Part of a small language model's weights: untied embeddings, a variant of Adam for these matrices.
Each number is 128 + 32 x the weight over the matrix's rms, rounded and kept within 0 to 255. Layers, rows and columns count from 0.

# layer 4 MLP down, 224x896, rms 0.0781, rows 64-112, columns 832-895
[[163 148  70 124 119 139 161 158 131 136 130 169  82 180 129 221 159  70 176 100  72 115 122 109 133 168 146 168  94 139  96 182 129 102 144  37 109 143 126 132 117 137 104 102 156 110 117 125 177 160 100 144 134  93 113 143 138 116 150 139 168 112 115  91]
 [111 179 131 146  74 156 129 137 185 131 158 122  88 148 116 166 117 129  73 106  67 127 146 135 145 152 129 126 143 143 138 119 139 114 147 133 120 119 107 105 145 102 130 145 142 103 138 161  88 181 178 118  87 174 139  54 127 145 117 155 143 120 142 137]
 [155 153 146 163 126 100 134  95 193 151 104  51  84  94 152  96 113  85 111 111 156 151 191 130 126 151 176 148 189 128  74 106 155 162 137 165 143 125 133 117 146  43 153 134  99  86 153 168 157 129 128 172  97 222 123  89 128 165  68 132  31 106 126 128]
 [118  97 172 124 141 133 130 139 103 184 134 105 189 136 145 187  94 111 134 115 113 130 110 124 145 131 121 160 147 134 153 124 131 142 142 143 125 183 126 129 137 127 154 120 122 105 157 144 114 101 121  75 117 222 178 183 114 152 147 118  69 119 123  90]
 [ 75 138 190 158 136 121  81 140 112 111 107 124 158 107 183  70 115 150 128 120 120 111 144 116 148 105 129 110 115 131 109 104 112 105  95 171 136  99 145 137 131 132  99 135 113 148 151  68 130 104 126 170  60 115 109 133 188 138 130 100  78 129 122 123]
 [164 123 108 110  99 179  94 184 164 139 132 142 121  98 141 186 200  56 145 128 134 106 106 122  95 120 115 134 158 150 142 115 122 112 142 177 124 162 108 124  80 124  90 134 149  98 164 111 145 110  91 132  88 149 106 114  88 126  84 149 148  84 119 134]
 [207 129 101  47 184 124  96 147 130 170 128 112 114 110 111 144  79 255  80 109  84 131 150 118 129  39 156 137  78 109  88 145 218 153  76 111 104 131  56 122 117 127 171 151 132 255  78  98 196  93 198  81  84  82 154 225 127   0 174 116  61 137  95 171]
 [ 85 137 184 139 130 172 138 206 141  92 150 128  55 161  51 179 103  61  99 107  82 105 159 142 131  96 112 105 104 135 129 143 146 108 169 124 150  98 103 150 103 100 125 116 137 141 124 116 171 171 174 126 190 109 112 103 167 183 122 127 142 176 151 119]
 [145 124 139 127 133 141 156 180 135  87 138 157 163 114 163 109 173 129 131 109 154 153 130 146  65 101  60 109 160 141 135 204 128 117 151 143 114 138 128 136  87  88 151 132  57 127 153 148 129  50 120 139  90 130  89  87  86 186 143  98 122 141 127 139]
 [178 127 126  99 148 140  99 140 139 124  94 137 182  37  98 154 146 174 104 104 115 154  75 122 113 179 117 149 125  93 100 110 135 151 137 139 128 135 184 132 136 132 129 127 197 118 118 174 105 102 125  79 148 113 134  91 125  99  91 116 131 130 120 104]
 [121 107 209  99  80 107 144 114 102 127 159 143 198  46 130  95 128  70 151 126 102 149 105 148 124  52 148 108 118 145 102  95 134 152 109 135 117  98 126 112 133 144 139 163 163 104 124  88  68  97 126 150 183 146 158  99 105  88  59 114  65 143 125 176]
 [101 111 154 135  94 127  59 121 137 151  99 131 137 128  63  84 175 168 130 127 170 124 133 137 123 154  55 122 101  87  56 118 154 125 144 149 123 122  68 123 101 187 110 148 163  89  20  93 133 107 132 112 132 156  97 154 145 101  85  81 155 132 138 130]
 [113 127 111 120  80  73 136 154  22  72 149 143 253 173 140 112 105 133 104 121 127 150 171 129 185 203 102  83 146 160 160 173 139 104 134 149 120 148 151 134 205 149  65 179  86 129 141 114 107  88 161 103 108 148 194 131  96 114 142 160 117 116 117 188]
 [101 106 148 120  88 129 133 134 104  99 126 113 135 142  79 128 120 140 114 150 142 142  95 130 128 166 126 167 118  89 177 111 155 146 152 141 129 159 163 143 168 130 111 105 172  57  83 125  39 159 124  86 194 117  72 224 109 152  46 139 123 133 126 178]
 [ 41  75 136 135 147 188 166 106  81 111  53  95  76 100 180 118 152  88 148 133 103  49 136 121 121  53 105  37 131 110 145 132  90 124  99 158 131  94 102  81 122 113 154 101 212 133 197 137  96 140 124 105 209 125  47 125  69 154 125 114 121 129 117  63]
 [167 114 173 153 149 153 120  69 160 104 173 138  11  57  78 187 174 119 134 138 124 145  98 109 165 114 160 133 129 129 174 148  79 101 135 151 130 140 150 164 145 113 121 130 146 103 109 139 151 124  69 175 170 126 161 148 148 149 128 170 181 119 132 126]
 [148 124 145  61 103 103  89  82 117  84 175  60 116 104 142 149 108 149 153  94 139 113 102 121  93 102  89 143 120 129 182 148 116 100 111 204 103 140 153  89  90  71 134 156 186 108  62 101 157  79 158 159 153 103  86 127 124 164 111 137 150 132 119 105]
 [ 98 130 153 125 105 113 149 115  94  91  97 160 131 155  70 104  97 130 162 155 151 101 152 108 114  94 114 107 144 149 159 125 136 130 154 190 146 125 183 117 134 129 146 143 146 107 102 169 173 100 146 165 140 148 110  66  68 171 134 132 129 167 128 139]
 [107 168 148 175 117 106 193 170 189 166 106 160 137 101 160  96 118 136 119 107  77 113 120 127  81  88 145 127 177 144 129 146 142 141 132 167 121 109  69 140 117 146 148 149 128 111 151 167 130 128 109 171 129  81 153 132 104 202  81  68 150  70 111 176]
 [125 156 134 159 163 152 115 155 138 131  65 154  92 138 171 168  77 134 171 141 101  59 149 143 141 121 117 114  66 164 143 202 124 130 149 123 124  86 115 140 112 161 168 171 100 154 115  98 165 155 132 122 165  97 120  85  85 153 120  95  70 159 130 105]
 [138 112 125 123 166 132 117 166  74 108 155 108 169 143 145  97 158 102 122 118 119 106 114 135  97 179 175 128  99  64 122  59 143 175 130  89 115  96 131 134  79 199 125 131  93 142 123 165 142 114 132 133 142 136 119 123 120 114 102 137  65 117 125 126]
 [150 122 112 148 131 122  57 106 108 150 160  53  52 124 134 116 143 154 146 128 160 158 180 139 129 133 107  62 130 123 115 144 135 127 105 150 151 148 134  96  81  71  86 105 117 124 131 157  89 102 166 124  89 172 138 114 101 164 117 103 123  60 140 124]
 [128 100 192 117 168 131 101 132 181  98 205  97  73 162 180  83 158  75 142 194 109 158  88 133 181 171 126 158 125 174 102 126 174 119  77  34 124 145  82 122 146 150  89  81 158 152  76 105 167 155 116 148 127 195 168 144 169 112 168 197 121 127 108 160]
 [198 121 100 122 114 127 104 174 178 174 119 163 201 118  89  86 109 162 114 128 102  92 146 126 122 177 137 103 118 134 108 100 133  99 120 116 130 118  55 139  88 152  91 109 117 112 128 157  71 131 162 190 147 111 108 152 124  94 142 130 154 132 119 112]
 [116  75  92 130 153  98  99 119  90 184 173 133 191 101 108  95 161 169 164 131 189  96 132 111  90 154 129 105 142 128 102 114 184 172 113 182 147 110 163 111 112 141 121 115 116 173  55 109 150  73 144 193 180 100 104 121 109 195  85 155 112 163 130 153]
 [126 120 163 165 128 114 113 170 112 114 152  81 136 129 175 153 143 140 129 126 156 128 133 109 152  79 115  83 143 159 131 136 108 177 115  41 124 147 129 106  95 104 126 148 128 101 124  75  63  62  50 151 122 159 114  74 124 141 148 158  92  93 120 135]
 [170  92 117 151  76  83 139  86 100  91 118 120 125 140  42 159  67 164 118 110 128 130  72 125 118 120 137 139 129 168 142 139  75 128 112 110 144 171 105 134 106 120 127 146  91 107  90  86 120 129 172  48 131 134 143 168 185 123 143 113 200 139 121  75]
 [139 153 146 184 122  92 146 104  96 134 106  79 147 213 195 121  71  79 119 110 132 164 122 154 146  74 111 126 115 123 122 122 128 151 122 108 126 142 105 131 193 103 163  51 121  92 115 119 165 139 120 255 117  80  94 186 152 118 133 126 118  61 115 171]
 [157 164  51 145 188 149  95 111 183 128 165 181 129 161   8 173  87 174 136 135 116 110  83 126 124 172  77 147 140 143 149 123  66 149 125 110 120 131 170 124 153  89 135 147 130 122  93 183  98 142 121 135 165 157 106  65 159  56 157 115  75 148 122 108]
 [146 160 113  79 105  95 121  97 150 154 120 116 112 125 100 152 164 159 140 127 105 168  36 145 151 125  58 153 105 108  99 135 105 130 144 107 122  90 192 145 156 145  77 111 176 103  95 120 204 109 176 160  59 115 169 138 113 139  68 122 120 216 143 122]
 [145 163 132 152  59 131 100 144 109  94 174 114 129 132  47 191 199 169  83  72 111 134 181 119 165 121 167 119 133 151 126 123 111 190  90 120 119 129 134 155 113 174 139 111 137 157 109 110 154 162 137 103 125 129 140  95  69 191 116  55 107 154 106  83]
 [118 149 148 166 110 133 102 132 149 159 133 170 185 119 146 101 129 117 147 105  90 136 151 152 148 158 188 151 191 146 187  82 142 152 142 147 109 106 143 170 175 134 150 142 131  77 134 138 166 131 117 129 186  76 146 123 129 149 128  93 163  77 123 131]
 [161 110  24  97 147 114 132 162  82 114 141 123 107 203 140  97 159  73 131 170  81 174  86 123  25 177 155 172 173 152 228 103  88 131 142 177 121 113 123 133 136 128 158  89 124 102 148 121 109 128 111 108 128  96 110 142  80 103 123 119 122 166 125 128]
 [148 142 134  43 113 127 133 114  47 131 156 152  70 135 119 124 141 118 138 194 204 102 121 133 120 157 183 122 157 115 127 106 140 134 117 112 132 133 163 132 161 161 142 175 158  88 163 201 109 136 137  98  95 128 142 162 132 163 120  95  80 185 126  89]
 [138 124 107  96 140 143  66 157 134 121 136 134 137 100  81 115 150 141 170  89 149 110 145 117 121 109  69 142 137 147 102 180 109 104 135 165 125 174 153 116  96 106 116  96  84 164 103 151 141 154  92 152 138 102 194 137 104 127  86 121  78 157 157 131]
 [161 142 121 146  96 137  71 139  87  67  71 201 139 162 146 132 100 190 141 152 127 137  81 124 122  85 138 113 110 182  62 137 131 162 111  99 115 128 116 130  86 130 107 153 127 142 165 162 148 120  86 128 148 156  83 188  82  68  95 134 147 148 148 148]
 [125  79 168  95 110 147 127 127 203 142 136  87 155 130 111 170 168 135 178 191 119 165 135  98 132  80 144 109 148 229 102 133  87 116 127 127 135 178 150 162  99 123  85  94 133 107 126 117  64 115 129  99  73 105 117 123 143 152 113 203 174  87 152 117]
 [128  90 133 124 123 146 108 110 162 110 143 123  25 119 121 106 111  63 129 146 114 122 154 144 107  80 132 136  98 110 114  95 142 158 125  45 128 101 152 108 140 143 140  90  89 127 205 173 123 180 138 153 202 137 137 129 121  45 135 119 160  82  97 122]
 [133  99 236 180 149 100 108 109 109 132  81 112 129 107 120 101  75 129 123 167 147 179 152 116  36 127 180 125 144 106  71 128 112 147 114 118 134 161  82 140 129 124 131 144 114  97 113 130 111  75 129  97 146  67 104 153 116 206 132 148 158 155 104 191]
 [123 163 134  50 167 110  80 131 172 131 108 165 200 185  99 139 126 157 134 154 157 111 189 121  96 163 149 164 121 168 137 150 130 115 128 127 108 152 110 117 118  97 123 163 138 114  84 102  59  82 163 140 162 150 170 122 171 136 145 107  96 164 106 100]
 [146 130 180 177 154 151 172 155 202 145 131 146 102 118 153 126  93 132  74 170 102  88  95 101 130  96 133 144 125 141 122 112 142 128 150 113 155 125 147 115 162 138 142 135  99 147 128  88 139 109  83 130 118 176 165 122 134 144 142 107  99 159 113 191]
 [122 138 152  88  82 117  82  91  53  97 146  71 173 149 124 141 133 165 128 154 117 105 107 133  65 147 172  94 155 166  96 150 151 164 144 143 113 159 128  99 177  95 119 168 140 132 120 183 116  62 152 123 114 154 135 126 119 106 163 128 154  96 150 166]
 [159 136  40 172 125 104 180 169 124 151 127  94  99 137 131 128 132 113 148 123 145 108 171 136 113 191 128 122 106 110 137 124 134  63 119 116 125  81 118 141 116  63 153 103 112 147 113  91 174 125  85 167 125 102 187 104 176  82 138  85 172 147 128  94]
 [145 115 207 131 136 128 193  95  76 125 106 138 155 128 115 105 125 131 135 143 124 114 127 133 132 126 157 151 152 140 115 161 144 181 148  74 114 172  93 136 110 139 157 198 134 100 154 169 144 166 121 120 151 169  83 100 133 183 129  75  97 115 121 140]
 [132 111  80 187 152  73 137 150  87 127 195 117 104 127  74  97 103  96 105 100  79 144 140  95 163 162  87  96 120 143 155 143  90 153  77 116 147 117 121 143 124 147 120 184 104 138 122  91 194 169 154  53  95 158 137  74 198 207 127 144 117 116 128  92]
 [163  98 122 139 153 129  66  66 160 143 158  92  95 115 144 164 117  84 132 138  96 149 123 128 110  36 124  87 160 184 147 112  74 139  94  86 126 128 173 102 170 130 135 147  76 135 149  86 131 137 101 136  99 111 119 152 145 173 128 152 144 165 140 109]
 [143 144 180 142 151 130  94 179 121 150 114 172 138 149 199 143  91  88 157 163 108 140  83 142  90  64 150 131  90  90 146 104 130 155 132 145 114 102 158 137 135 109 129 134 156 104  84  83 138 133 144 137  93  59  86 103  84 132 132 175  73 139 125 147]
 [126 144 122 165 159 115 172 157 130  99 170 163  57 138 117 119 182 124 107  72  88  90 180 114 144 178  56 184 130 151 162 137 106 135 124 149 104  82  65 126 134 111 150 111 149 103 137 143 126 164  53 102 137 102 125 143  94 111  91 173 149 121 112 102]
 [152 146 161 162 115 114 118  96 231 128 107 148 138 147  97 120 105 107  83  83  86 121 176 143 123 187 111 144 131  84 135  75 107  79  77 112 117 103 164 114 119  71 158  86 101 125 184 133 159  92 136 204  81 105 103  95  89 180 104 149  72 139 132 119]]